config = dict(
    n_layer=10,
    norm='layernorm',
    schedule='wsd',
    decay_shape='linear',
    doc_mask=True,
)
Each number is 50 + 15 x the weight over its row's rms, rounded and kept within 0 to 99. Layers, rows and columns count from 0. The size before them is the row's rms in percent of the matrix's.

# layer 2 attention query, 96x64, rms 0.129, rows 0-31, columns 0-63
111:60 49 69 46 23 63 80 68 41 46 43 75 54 60 41 38 47 59 79 60 70 55 37 27 41 63 35 34 16 29 56 53 67 58 45 40 43 36 55 53 46 84 44 37 56 23 50 47 30 79 64 61 69 60 57 53 76 46 65 45 54 41 41 43
122:30 47 47 37 30 38 48 66 71 24 50 41 52 82 41 68 62 52 27 20 61 73 76 36 70 56 56 66 50 52 46 50 58 25 48 42 25 47 59 48 59 30 37 48 39 79 58 41 36 59 49 46 81 32 58 59 43 23 49 65 66 68 56 53
110:34 37 52 66 78 29 57 48 55 43 33 58 56 31 38 55 41 72 65 96 29 65 36 64 52 61 63 69 56 47 44 48 45 38 58 43 38 65 34 56 73 68 58 69 56 63 78 63 29 54 58 64 48 46 38 18 59 57 64 47 63 54 35 77
115:45 39 29 51 34 61 64 42 59 44 76 62 64 20 33 65 51 43 53 72 50 43 68 51 52 69 33 46 46 69 36 48 67 45 65 27 87 38 81 44 34 51 51 41 52 48 27 38 42 46 17 56 42 38 39 79 83 52 54 64 59 43 47 52
105:74 55 49 36 45 64 55 68 60 51 60 53 77 37 53 27 54 44 38 25 49 24 50 72 52 56 42 37 63 36 41 24 53 56 48 79 49 50 72 52 63 38 83 69 65 09 64 40 42 47 43 57 55 45 25 63 54 54 33 45 28 57 46 26
106:59 62 62 69 34 56 72 31 51 54 35 54 41 61 22 75 42 47 42 44 77 62 38 48 62 72 51 71 65 37 74 50 19 72 47 79 63 18 78 27 58 63 45 61 56 69 51 48 54 54 34 64 53 46 40 62 43 35 37 45 64 42 59 35
099:46 46 45 35 25 53 99 33 60 63 36 63 39 54 48 55 36 43 43 38 62 68 55 37 54 28 51 51 44 39 62 42 45 32 16 46 44 80 70 63 57 41 56 58 69 45 49 52 67 74 55 39 40 31 42 51 25 22 63 42 64 43 34 63
118:62 55 36 40 69 63 72 36 56 44 38 75 42 72 40 19 36 65 24 49 37 32 29 51 28 40 33 83 67 62 57 25 65 32 54 72 56 50 39 58 54 42 28 78 40 50 33 48 71 51 57 58 61 46 62 55 56 41 70 55 66 44 59 29
102:26 37 61 59 78 28 68 47 54 53 42 72 41 57 18 62 30 64 79 46 58 50 66 71 50 53 32 22 57 59 57 52 53 42 58 57 27 68 26 44 18 56 38 65 51 35 56 29 60 69 59 61 37 67 43 64 50 46 54 64 36 35 58 26
113:47 52 46 58 61 77 70 47 47 51 38 44 17 19 33 37 40 50 41 44 21 68 31 58 47 56 55 60 49 45 35 69 58 75 33 58 73 67 32 58 74 56 91 49 24 43 56 55 45 48 46 60 12 46 52 52 33 35 41 48 42 54 48 50
106:64 82 71 53 45 30 25 64 44 79 21 65 64 46 51 39 34 44 79 24 66 64 46 60 40 64 50 59 62 46 54 44 70 48 52 40 60 48 78 47 51 39 38 50 31 37 46 56 33 70 56 39 41 72 33 41 35 47 56 52 31 82 30 36
117:41 77 90 34 42 39 43 49 40 52 39 32 62 80 63 40 44 38 42 46 34 66 56 38 34 40 52 54 62 44 64 66 45 76 54 32 89 34 66 35 49 41 74 73 78 44 30 43 50 58 67 72 55 39 42 45 33 42 67 47 46 60 62 46
114:50 73 64 32 50 22 50 72 54 28 53 68 53 44 36 50 51 41 47 31 49 36 65 22 16 72 55 40 20 33 68 40 47 81 61 51 47 54 65 54 62 38 46 31 56 37 53 36 66 40 53 80 45 55 81 54 34 56 53 43 23 55 39 56
107:50 40 60 43 27 35 63 67 36 33 22 51 64 22 32 51 24 57 52 18 37 50 61 55 48 80 50 75 54 40 48 52 65 30 54 70 33 41 74 54 56 68 65 42 28 42 37 55 54 49 62 42 55 34 29 57 59 67 40 43 48 39 69 86
117:65 55 40 42 37 46 43 51 68 59 11 45 61 34 52 65 36 25 32 55 46 30 80 56 57 58 63 63 38 06 48 29 66 62 54 34 55 50 66 35 37 60 60 64 66 48 42 71 55 48 65 65 46 28 66 39 49 69 31 60 44 42 20 53
121:46 51 30 54 25 70 53 68 59 44 45 30 56 42 43 60 63 27 42 55 67 48 43 29 35 56 61 24 50 51 69 37 70 36 34 39 69 61 62 49 50 53 73 58 64 49 39 43 72 62 40 59 91 38 38 17 59 51 80 39 77 70 55 51
126:53 63 62 77 36 60 16 34 54 47 54 36 66 43 60 57 42 55 41 58 62 61 54 49 37 48 23 50 73 52 23 27 57 53 35 53 69 57 53 58 78 55 55 37 80 71 45 62 53 31 26 85 39 70 37 37 39 62 67 66 43 32 64 47
122:84 55 84 44 51 52 61 33 68 47 53 39 59 33 61 52 49 39 41 56 60 47 52 58 40 52 48 50 26 76 40 50 39 52 69 66 20 64 67 40 40 72 75 55 54 49 51 54 48 36 65 18 63 39 75 42 28 67 23 65 64 42 25 61
109:41 58 25 39 41 67 78 53 71 76 45 25 60 63 44 54 37 45 51 49 58 49 36 43 63 54 45 81 16 58 67 63 34 43 50 59 36 35 42 35 38 38 39 57 45 49 60 41 81 56 66 64 57 61 48 56 10 56 55 69 21 58 41 30
090:16 74 51 55 59 38 44 28 48 52 52 53 45 49 40 56 28 75 29 54 62 48 66 29 42 44 61 39 46 68 56 20 24 41 52 26 24 66 29 63 63 67 41 79 42 32 21 55 61 60 54 36 52 33 62 61 49 48 59 56 24 61 62 60
109:53 43 31 45 59 59 67 54 39 32 41 34 58 53 48 40 71 67 45 43 56 57 48 42 39 58 23 46 54 28 44 33 52 57 64 34 81 29 33 55 57 42 39 44 28 34 78 33 43 57 31 26 99 57 53 57 37 55 51 42 38 55 28 82
104:45 52 58 53 31 65 56 46 49 45 77 32 64 57 72 22 47 54 36 27 73 48 41 44 60 26 49 48 54 68 60 55 49 61 53 52 81 59 70 23 56 23 33 20 57 39 47 34 45 35 35 47 61 81 37 23 73 67 45 49 65 49 49 33
123:25 29 48 43 59 29 46 34 40 69 59 52 54 57 41 57 44 28 60 68 43 65 34 47 44 36 64 31 50 67 09 45 51 58 18 74 54 49 50 46 59 60 34 92 49 51 28 53 69 72 67 59 40 56 59 55 51 46 24 32 35 54 36 61
114:61 59 34 55 45 46 36 64 51 57 46 72 67 33 27 66 63 64 23 50 35 61 48 45 44 55 37 25 62 48 46 63 42 77 65 40 55 49 35 31 15 60 75 40 63 46 43 74 34 64 79 55 76 31 43 37 29 69 40 43 63 72 45 56
114:93 51 64 81 48 45 50 70 48 61 54 65 64 26 69 57 41 17 38 63 36 38 45 23 67 37 58 54 55 70 47 52 48 38 48 67 52 67 55 56 31 44 61 36 47 59 54 74 64 52 35 56 67 42 69 60 35 53 56 46 49 15 21 43
123:30 44 70 73 41 36 34 48 48 17 42 23 29 41 46 32 70 45 53 64 59 34 59 66 63 45 58 45 49 83 52 42 20 59 33 44 63 61 38 61 35 40 55 59 35 71 43 47 51 60 33 44 36 56 42 25 21 78 53 31 51 54 31 66
115:64 44 79 48 40 58 32 38 75 57 20 46 57 64 25 26 76 66 43 63 52 46 50 58 44 49 70 48 48 52 60 66 49 39 50 43 35 48 52 72 38 45 58 22 61 55 29 32 31 49 25 40 61 08 35 52 77 74 52 38 48 57 47 58
109:46 71 48 67 37 54 66 64 69 34 16 73 40 45 45 45 45 23 22 39 60 48 37 67 22 50 76 41 49 42 36 63 40 63 73 48 60 42 31 56 49 44 60 47 45 42 53 56 56 70 37 23 64 37 58 56 39 54 48 77 39 44 82 80
114:38 76 82 83 41 62 34 46 56 50 34 49 60 32 42 45 48 51 53 38 26 33 66 70 59 38 28 47 43 52 41 54 45 38 57 41 60 52 59 09 50 69 58 38 53 33 71 42 53 49 67 49 51 25 34 67 50 66 60 49 41 75 20 78
105:52 31 39 77 64 52 42 76 28 52 48 35 46 46 47 52 48 91 28 42 70 62 39 63 49 65 43 33 39 30 52 33 43 63 53 58 63 46 39 28 39 80 45 36 74 46 50 59 62 62 43 62 38 36 28 45 62 59 65 54 62 42 39 92
115:52 10 56 44 54 55 58 48 41 47 50 81 41 84 56 51 35 32 37 35 61 51 65 61 38 58 52 31 49 75 32 40 42 32 72 36 76 57 57 37 23 62 70 59 44 67 60 51 57 49 48 76 52 42 40 33 44 47 28 23 63 74 61 40
105:64 65 36 35 61 51 42 44 75 70 98 45 21 55 64 49 40 57 26 55 42 64 26 29 70 65 31 30 40 32 62 56 35 24 54 47 64 39 72 41 68 39 40 57 50 51 44 41 62 47 39 45 71 45 74 47 53 43 55 37 24 53 53 45
# layer 2 attention key, 96x64, rms 0.123, rows 0-31, columns 0-63
117:52 54 48 31 58 44 47 61 36 52 64 47 41 36 53 61 60 54 48 32 31 36 61 31 20 26 37 41 22 27 36 43 61 64 51 45 34 41 74 24 73 47 13 77 51 68 52 70 52 81 45 63 60 41 49 34 40 29 59 52 32 32 43 42
113:24 57 55 82 19 67 76 67 47 54 32 78 52 60 45 60 49 61 56 48 72 55 59 62 46 52 63 60 41 41 22 53 45 74 39 50 33 78 32 39 69 33 44 42 58 49 34 32 37 59 46 56 37 51 60 42 43 22 24 54 37 78 49 37
113:45 12 52 27 42 49 54 81 59 69 55 56 57 57 70 69 50 72 42 54 37 82 45 31 35 49 40 68 45 54 60 35 45 43 53 53 81 37 59 67 52 26 43 43 43 49 51 22 37 23 66 66 40 63 37 64 52 62 60 73 66 44 72 62
116:58 34 35 46 53 34 35 42 38 47 70 31 38 56 73 53 50 50 67 45 35 42 31 70 53 65 17 60 04 27 36 54 28 81 51 22 49 47 52 71 55 42 45 67 41 33 51 38 63 45 34 63 46 49 45 71 45 44 49 30 27 49 66 42
102:62 41 46 51 48 57 40 41 42 41 39 54 52 68 42 37 42 56 77 46 33 63 53 54 47 62 49 23 64 43 64 43 74 64 49 62 41 71 31 46 33 80 53 40 53 22 42 15 34 68 73 52 36 54 33 49 26 64 26 73 14 28 53 48
119:44 46 54 51 29 51 48 42 47 65 45 57 62 60 41 28 33 58 36 55 44 61 52 81 85 69 62 59 51 20 47 35 38 34 26 90 59 44 65 37 47 57 53 42 28 32 44 23 74 51 61 76 51 53 45 44 50 34 46 60 57 44 83 65
106:57 39 63 44 40 63 78 61 43 48 38 69 62 22 58 27 50 48 23 61 58 56 43 23 72 60 63 19 50 52 46 43 46 48 40 61 41 56 73 49 59 12 26 50 51 33 54 33 35 56 68 61 38 64 61 60 35 43 67 27 62 72 60 24
117:53 30 54 39 61 37 43 82 85 45 32 56 68 60 51 50 60 59 25 45 51 36 32 35 37 62 23 41 47 37 53 48 78 65 84 56 48 10 45 49 59 47 50 71 75 52 38 25 51 57 40 43 58 41 65 43 60 45 60 39 49 45 56 78
105:50 54 57 32 60 33 51 85 33 70 50 47 49 75 61 67 51 57 35 57 75 68 60 44 44 70 44 40 64 43 57 60 68 29 59 75 55 62 44 36 31 26 39 58 74 51 82 44 61 44 55 49 23 73 34 40 28 33 41 54 39 66 34 31
101:61 65 69 36 38 42 73 69 51 33 42 41 29 42 25 43 57 55 45 33 25 55 46 38 61 68 59 40 48 42 36 27 38 29 56 41 53 43 55 61 54 08 84 56 63 16 63 41 52 35 65 45 65 50 59 49 68 64 43 28 70 40 58 67
113:41 64 30 62 67 29 38 56 42 50 30 61 39 51 61 65 66 89 37 48 42 54 60 44 30 53 62 50 33 43 68 40 20 55 57 50 31 59 47 57 68 57 73 41 43 44 26 43 25 89 70 44 20 45 53 19 56 43 51 34 49 42 50 42
124:33 62 22 41 21 61 36 38 42 43 57 48 19 38 55 39 25 71 42 46 48 27 49 52 68 65 87 51 42 72 49 48 71 44 47 49 51 46 46 54 44 52 46 29 24 61 37 38 42 55 42 66 35 47 27 53 38 52 37 77 36 62 69 83
115:47 60 48 43 48 39 56 46 35 40 56 54 59 57 35 70 67 38 38 15 51 50 72 25 51 63 65 50 46 22 60 38 52 58 26 36 35 59 42 65 79 39 66 30 59 49 44 41 90 67 38 53 51 41 15 41 38 49 61 55 78 76 37 44
114:67 44 42 78 52 64 41 22 78 53 42 45 62 24 57 53 36 56 43 31 54 60 53 43 38 26 70 34 42 34 49 49 42 65 44 71 48 52 35 59 48 46 35 68 34 37 31 46 68 45 67 53 50 23 41 60 84 40 27 53 64 92 53 36
117:70 37 36 36 32 28 30 55 67 76 41 38 42 46 39 43 54 64 76 65 45 43 48 50 59 45 31 37 66 54 47 26 49 47 53 52 40 41 60 47 64 54 29 60 70 59 78 55 36 67 17 61 51 64 72 14 62 69 53 49 71 22 34 61
111:34 51 42 64 16 45 59 34 42 57 46 23 43 17 49 50 34 52 57 73 69 34 42 51 42 54 66 29 28 50 71 39 76 74 56 72 81 45 36 49 33 34 53 26 61 47 60 56 58 51 66 47 49 61 67 55 55 55 71 57 50 81 32 36
118:67 56 53 75 70 32 47 39 62 62 48 47 59 40 43 52 49 65 57 37 25 57 27 33 59 86 42 46 43 52 24 31 60 55 38 47 53 43 52 50 35 67 81 48 62 22 41 34 48 50 72 63 70 53 59 54 32 76 74 72 43 48 84 49
113:71 61 67 55 46 66 63 46 72 51 62 63 58 38 38 38 47 49 40 34 53 75 65 37 34 51 51 38 42 67 50 45 35 25 55 30 48 80 59 51 34 89 48 46 33 85 42 47 29 68 34 36 61 80 32 31 62 56 44 49 71 51 38 65
137:41 25 64 55 57 38 78 66 25 47 44 40 44 61 79 20 43 35 51 74 57 50 49 41 60 99 57 57 49 64 75 40 65 25 63 67 71 64 39 47 52 39 57 44 43 53 36 42 49 48 41 71 48 45 45 47 46 44 34 40 79 56 61 35
114:40 40 69 49 43 28 37 44 57 57 54 23 42 76 60 36 17 41 29 65 57 38 23 42 42 64 64 46 44 78 24 50 42 43 39 61 46 30 62 76 52 69 24 59 63 49 42 38 70 27 79 58 41 57 53 72 71 46 62 49 65 46 46 44
117:34 46 56 14 53 50 93 52 61 48 59 51 54 51 69 65 49 57 44 59 86 50 46 52 57 54 45 74 55 35 36 25 48 61 39 55 72 69 39 56 64 56 54 42 30 45 58 40 35 47 83 54 37 67 63 72 45 37 06 49 50 48 42 61
106:63 57 50 48 59 64 55 49 47 39 40 53 57 56 35 71 26 38 34 36 32 61 45 53 43 64 69 52 29 57 48 52 57 71 58 44 69 60 52 32 35 79 99 23 59 64 63 61 48 66 40 42 41 44 56 38 79 51 40 67 16 39 54 39
111:80 36 25 30 30 46 45 32 31 50 25 70 33 67 63 37 48 42 47 67 41 54 25 38 58 70 60 50 67 46 38 64 39 40 46 48 71 50 67 44 65 41 48 51 53 42 13 34 44 34 65 45 72 84 47 56 49 73 67 44 46 64 72 43
118:63 62 15 66 39 36 57 65 50 45 83 56 62 43 45 29 40 50 40 45 38 06 65 74 20 57 36 66 30 52 52 50 46 51 39 38 54 67 42 50 38 37 29 37 57 59 55 49 27 55 40 30 75 46 45 34 69 43 39 67 27 41 39 60
104:50 27 31 29 60 13 52 54 50 60 26 67 76 34 53 39 72 48 55 43 43 48 52 46 53 43 61 55 45 48 57 57 78 21 53 40 59 47 58 60 37 59 84 49 18 55 61 40 34 60 72 29 35 56 39 62 59 49 65 34 55 21 29 36
143:61 46 37 38 36 37 34 68 51 54 70 34 44 71 32 71 45 43 54 30 57 42 42 49 29 52 41 40 49 59 48 33 36 61 44 36 63 53 72 47 48 66 53 55 08 76 73 49 52 59 38 00 55 50 71 38 51 64 50 48 28 38 47 28
121:39 56 30 48 61 82 30 48 63 68 46 57 43 31 19 51 35 51 24 60 53 73 49 30 59 63 51 43 50 68 67 58 44 50 47 56 60 67 55 19 69 52 51 56 39 70 71 13 25 36 69 35 42 36 48 70 49 51 36 54 61 37 32 31
107:32 62 81 39 50 30 75 61 55 43 44 47 46 41 33 41 50 32 47 82 69 51 82 56 56 51 46 50 42 60 30 32 64 50 43 71 68 50 39 40 80 64 38 79 53 71 68 18 52 62 56 40 51 68 45 58 47 36 50 43 83 43 63 49
105:73 66 68 73 34 64 42 49 24 71 33 65 64 63 53 61 44 53 41 18 39 80 51 58 23 57 33 34 53 57 44 41 68 46 48 67 54 35 58 25 36 65 66 49 13 39 55 44 62 74 69 44 30 47 47 54 39 55 62 49 46 47 29 68
096:67 48 33 31 65 35 52 58 56 57 78 18 56 54 86 30 33 36 49 48 74 49 45 75 50 62 42 55 61 35 28 38 52 27 45 70 40 36 60 25 49 54 28 40 64 32 42 55 65 39 28 45 53 37 50 74 54 47 69 75 65 64 41 56
117:20 26 56 30 32 42 33 45 63 47 33 63 41 44 48 43 56 67 47 46 50 47 45 61 66 63 20 39 33 56 24 58 49 45 79 82 35 20 42 56 43 27 51 64 60 39 46 51 48 45 60 43 53 92 41 40 52 73 45 29 41 58 58 26
108:71 71 58 55 31 59 65 52 89 55 59 55 32 61 60 45 46 45 47 44 40 34 49 64 21 44 37 67 47 78 68 63 78 65 32 30 35 54 44 47 35 53 54 43 83 79 54 60 80 53 57 51 32 33 45 29 44 46 41 24 52 46 44 61
# layer 2 attention value, 96x64, rms 0.0983, rows 0-22, columns 0-63
096:51 65 58 32 51 67 37 56 26 60 41 65 45 62 33 32 49 51 54 50 56 59 42 56 56 53 37 07 26 78 25 90 79 72 53 70 62 46 73 39 40 52 65 36 48 47 26 44 52 49 38 44 49 59 54 61 20 54 57 36 55 69 55 46
093:75 49 52 77 41 35 45 59 34 51 59 50 25 50 39 73 46 46 41 49 48 39 40 67 69 69 17 51 60 49 30 40 05 26 40 55 58 34 33 42 51 29 42 33 43 35 44 61 38 42 58 66 52 45 40 66 35 31 28 72 50 76 52 42
100:41 78 36 53 62 42 56 42 39 45 53 57 40 70 65 41 59 57 82 52 41 32 49 43 57 68 60 17 27 34 61 48 52 43 65 59 29 46 62 58 45 34 44 55 41 19 37 37 81 60 83 46 49 27 44 53 47 57 47 67 87 22 46 57
101:43 32 65 47 35 33 24 60 40 27 66 61 38 55 69 29 41 56 25 63 53 48 23 55 47 38 37 66 63 56 65 47 62 67 42 59 29 54 54 76 42 41 67 51 54 20 55 40 79 39 47 54 48 21 52 56 41 58 04 35 63 57 51 55
080:48 03 66 47 79 45 52 39 66 50 63 53 42 41 62 25 65 28 66 43 37 43 52 84 28 47 42 33 46 46 51 49 48 66 33 27 52 35 48 49 50 41 53 49 14 43 60 69 56 28 50 55 68 51 38 73 75 32 40 60 56 51 45 69
077:62 68 34 49 59 85 54 55 45 75 48 68 38 58 50 80 55 63 39 51 85 48 57 53 24 29 67 68 75 21 41 56 46 38 65 23 37 59 61 65 49 68 43 43 57 40 38 47 62 43 58 82 29 42 61 33 35 56 48 29 49 44 50 57
080:99 63 61 62 50 50 50 32 23 39 36 52 35 67 30 59 64 59 44 56 48 43 54 52 59 51 82 10 62 49 52 65 47 28 62 40 41 43 46 62 67 72 36 44 67 62 62 53 46 57 38 73 57 60 48 56 39 39 68 74 63 79 57 50
117:68 37 62 57 20 38 50 21 40 68 50 64 43 55 31 33 41 49 36 47 54 07 71 34 55 36 51 63 49 54 56 73 30 63 54 61 33 46 13 58 43 44 59 61 77 33 40 32 26 44 53 38 37 57 58 46 47 44 33 32 22 49 56 46
089:32 54 61 45 50 58 56 53 70 68 49 44 47 41 57 70 45 67 26 57 43 44 17 45 43 61 83 80 44 41 65 46 73 57 68 33 32 48 53 58 64 61 76 28 44 61 22 27 51 62 61 46 43 69 63 66 44 46 61 58 27 47 85 61
092:70 14 38 47 38 47 41 38 67 44 56 67 43 46 75 46 53 36 53 58 46 63 45 53 35 36 59 62 46 56 39 84 43 64 49 34 26 31 34 53 37 00 53 42 34 50 40 50 65 58 20 62 49 34 60 62 34 59 73 52 39 41 40 65
098:53 65 52 62 57 89 28 83 63 54 49 36 55 26 64 47 53 74 62 49 50 82 49 58 52 43 61 71 57 27 45 51 27 43 39 65 60 51 65 68 73 57 44 50 34 67 49 66 60 54 39 56 63 68 26 51 62 53 54 70 64 80 60 27
090:43 14 71 46 48 34 71 64 63 49 39 66 60 48 82 56 40 55 47 46 32 58 61 33 75 56 73 16 50 79 64 40 42 40 68 75 56 62 47 66 52 46 40 43 32 69 48 66 48 38 68 46 39 46 40 58 35 69 76 74 64 51 47 59
086:60 60 19 38 61 38 35 81 45 57 44 36 68 27 46 83 44 54 49 28 65 35 12 64 48 58 47 64 59 41 49 33 48 16 41 53 55 36 54 62 56 61 29 34 49 61 51 41 23 64 39 63 54 80 59 44 42 71 67 59 49 45 37 53
097:38 56 29 16 38 39 68 32 71 46 39 30 45 36 47 31 51 39 37 55 51 46 39 63 27 83 59 46 51 72 67 61 33 64 49 40 57 46 25 60 73 91 62 38 29 38 47 28 46 35 20 40 59 39 48 54 49 38 46 68 48 57 47 54
095:61 45 47 45 78 39 64 16 62 28 57 62 50 53 20 20 45 35 41 38 43 55 32 33 33 68 55 32 28 33 48 44 67 39 45 31 62 56 62 32 41 69 49 60 43 73 75 68 50 40 63 51 23 47 62 63 40 49 42 33 33 47 24 54
091:68 31 56 55 36 50 49 26 60 39 56 48 75 67 53 50 70 51 33 83 56 73 58 38 50 65 44 83 60 57 58 32 57 54 39 29 82 45 62 56 56 53 42 66 58 61 62 53 46 22 41 34 56 75 39 40 70 45 36 59 20 64 58 21
096:24 35 44 57 33 46 36 64 55 59 48 53 25 77 45 72 58 44 56 53 39 49 47 70 52 58 43 30 29 74 78 42 62 63 57 26 48 34 22 71 68 46 69 33 45 56 50 52 45 54 76 69 64 37 49 71 64 28 32 64 64 49 60 80
115:56 59 70 43 26 58 55 48 50 39 63 50 41 22 52 69 07 36 35 40 62 54 57 14 55 47 46 31 61 50 68 41 15 45 46 54 48 48 32 33 54 39 53 60 50 49 49 70 47 57 21 58 46 26 12 46 52 47 27 61 57 64 41 66
091:64 59 69 74 73 60 69 28 47 36 72 36 62 59 58 54 51 44 30 41 46 21 34 43 38 64 70 78 36 51 34 49 55 32 40 23 52 43 78 35 45 63 40 30 59 84 32 28 48 57 54 59 49 78 48 30 48 46 63 53 34 47 51 41
086:54 41 41 40 70 66 34 47 55 65 42 47 49 70 16 73 35 28 45 67 61 74 67 47 42 63 45 56 47 53 50 43 66 71 56 77 75 18 50 58 44 47 28 42 56 72 67 45 55 33 56 37 57 65 81 76 48 43 23 61 42 48 67 59
087:65 44 49 54 32 54 64 37 56 55 50 45 41 49 29 84 38 39 26 56 37 28 63 52 42 37 28 46 28 50 38 26 64 39 28 51 62 62 16 65 35 62 39 46 48 35 58 43 55 25 25 59 70 35 36 76 43 30 58 46 71 63 31 69
109:27 58 60 50 40 47 55 48 50 51 66 34 35 68 40 53 23 25 45 44 52 30 52 53 74 30 30 55 52 32 20 33 51 55 65 28 45 51 41 37 29 64 30 23 44 51 80 44 53 35 65 51 33 42 57 36 27 26 32 41 29 45 75 65
088:42 49 56 63 74 54 69 60 31 49 47 60 34 28 44 46 53 65 75 45 28 61 71 74 52 31 24 74 14 32 37 64 37 73 34 60 49 52 57 50 59 71 37 51 64 32 62 59 15 44 39 56 50 32 57 32 34 51 47 45 31 43 40 33
# layer 2 attention output (transposed), 96x64, rms 0.0868, rows 0-21, columns 0-63
087:50 72 62 45 83 49 47 44 39 69 27 38 49 68 59 28 47 38 76 46 40 41 41 53 35 40 57 40 30 51 30 72 79 65 66 44 58 57 83 42 45 59 23 58 57 41 47 38 78 75 45 42 29 78 60 32 54 50 72 45 50 40 52 60
083:36 65 46 49 54 46 55 35 79 81 19 59 46 46 42 62 31 43 47 72 60 59 39 58 52 48 66 57 46 64 38 26 37 86 41 58 31 50 42 38 42 42 15 52 47 71 56 59 35 44 58 67 30 54 77 55 32 30 45 36 30 46 71 28
101:41 77 37 40 60 37 71 26 58 59 57 56 67 51 76 34 43 61 52 41 47 57 45 49 68 63 67 49 52 51 56 48 42 64 53 65 33 50 60 56 67 49 47 83 44 35 53 22 81 46 75 51 62 18 46 73 28 34 53 68 62 39 24 23
097:26 42 60 45 22 32 49 49 44 55 56 53 32 52 45 61 30 62 28 71 16 40 33 42 44 08 33 54 39 48 67 36 54 51 50 93 60 44 55 50 46 37 29 60 57 21 54 17 53 61 42 51 36 34 46 62 58 38 36 40 47 40 51 54
085:78 53 29 44 52 56 31 59 32 50 77 52 39 41 48 38 38 27 62 39 37 27 65 55 13 47 53 50 42 27 44 63 32 53 22 29 37 50 50 39 36 45 28 43 19 66 59 43 42 29 46 70 38 36 58 55 60 44 44 33 28 23 36 57
067:70 49 40 48 45 48 78 51 54 56 71 40 56 72 79 54 81 84 47 54 55 76 59 29 33 33 71 61 81 39 42 34 60 26 46 32 57 37 51 66 60 50 42 53 49 35 45 30 44 62 76 55 52 69 49 57 35 60 72 54 62 50 54 24
069:78 37 38 45 56 42 92 21 32 66 26 53 34 75 36 62 72 46 38 55 33 58 62 70 60 35 80 48 49 54 73 75 67 61 62 39 37 26 49 59 46 38 42 48 50 47 40 45 50 34 30 63 37 49 49 40 31 34 54 66 65 53 65 43
093:51 27 60 50 26 49 70 49 39 67 48 62 45 42 66 57 39 76 47 47 65 29 68 40 43 38 29 38 64 61 53 69 75 56 58 67 53 47 41 46 44 40 60 55 65 09 43 74 27 53 40 37 48 61 33 49 50 42 40 50 26 71 88 79
074:51 44 47 54 41 66 32 49 47 63 64 42 33 66 51 39 41 83 38 66 80 70 36 47 44 42 65 50 35 38 69 57 86 62 49 51 70 66 26 72 53 43 71 41 32 39 27 28 32 52 56 41 55 47 22 63 27 34 58 45 33 62 66 36
084:62 37 70 80 39 66 67 64 61 35 59 46 41 37 57 46 40 65 83 64 54 60 50 53 45 53 21 75 49 44 56 75 72 62 37 31 54 40 36 53 46 47 42 60 47 39 25 52 46 49 48 71 18 45 35 58 66 65 64 79 46 63 20 70
087:34 72 26 48 45 71 44 52 70 53 34 36 63 28 42 76 44 42 51 45 66 73 48 48 50 45 70 68 54 18 26 21 15 43 55 57 55 49 49 63 46 37 38 52 37 81 65 42 37 54 63 51 41 61 26 40 71 64 31 47 73 58 60 42
092:45 18 73 21 36 43 45 55 51 62 16 44 52 56 50 59 24 39 33 38 45 43 34 49 72 43 58 23 40 60 56 32 44 38 49 40 23 62 42 54 33 37 32 46 43 48 47 53 73 33 56 56 60 22 15 47 19 30 53 60 45 45 57 59
076:61 67 52 81 43 62 51 41 67 47 43 36 68 54 16 66 47 50 11 68 71 51 69 67 52 45 54 75 39 64 17 43 47 46 45 42 39 54 45 34 59 58 42 44 40 46 37 53 56 58 52 51 96 70 63 61 53 54 36 63 45 48 26 29
082:57 64 41 39 42 34 43 70 68 71 61 28 46 50 39 33 81 67 23 46 71 42 55 61 37 65 54 60 56 53 41 55 15 46 43 32 80 65 64 66 43 56 48 59 37 35 38 58 57 38 19 30 58 36 46 49 71 38 43 71 19 42 56 61
078:87 47 83 68 90 51 63 43 59 38 41 52 56 77 52 33 79 58 46 26 29 52 52 48 43 56 35 63 28 56 83 54 43 34 62 51 55 49 64 57 68 40 60 54 59 72 37 21 60 32 44 39 60 45 66 60 63 44 41 45 45 42 49 45
076:53 35 47 36 42 41 38 55 30 51 45 78 56 38 35 62 66 43 50 72 47 51 48 43 66 61 56 51 56 59 59 35 35 48 39 88 78 56 64 75 46 52 74 55 64 82 59 49 41 26 45 60 41 97 51 56 69 80 39 56 44 64 60 63
086:58 46 26 23 47 43 26 58 67 57 60 48 47 45 68 33 58 68 65 57 42 30 62 71 21 54 69 47 34 68 71 74 48 56 30 18 50 72 44 49 60 19 57 64 24 49 68 68 33 39 57 68 52 36 67 55 35 51 45 44 48 69 47 39
106:57 76 62 36 41 55 66 66 50 28 36 35 39 37 60 62 18 42 44 38 40 62 64 25 52 64 50 49 83 41 82 46 31 52 59 51 40 46 37 36 51 35 52 28 59 53 73 67 31 50 28 72 48 26 33 21 43 38 49 45 57 56 55 75
078:33 67 55 70 60 46 34 30 03 47 65 46 45 63 37 63 51 31 35 56 66 66 33 53 46 74 66 38 30 57 62 59 80 39 52 43 56 56 54 43 47 75 45 33 54 68 30 46 27 39 55 34 52 75 48 49 22 24 46 45 31 50 47 39
089:44 38 48 42 59 60 21 22 63 69 36 42 65 29 45 40 65 54 51 67 66 64 55 55 60 55 49 63 38 72 59 69 49 80 73 74 55 54 47 70 71 45 37 77 47 55 76 38 36 48 67 31 70 71 66 71 72 66 41 61 48 55 35 46
071:65 56 37 38 66 56 50 46 70 43 56 41 61 54 48 65 68 59 36 56 33 07 49 40 55 64 33 76 62 56 29 45 81 38 27 31 41 49 53 61 73 45 40 45 46 66 70 63 56 33 25 65 66 61 75 76 54 28 60 37 56 33 61 55
085:55 39 34 34 45 67 44 27 63 44 64 37 32 73 61 43 45 79 36 39 71 39 33 43 71 38 61 45 37 36 50 50 57 56 48 37 44 41 50 06 68 58 41 63 57 65 66 26 40 43 57 28 52 56 81 64 29 52 68 38 19 66 59 46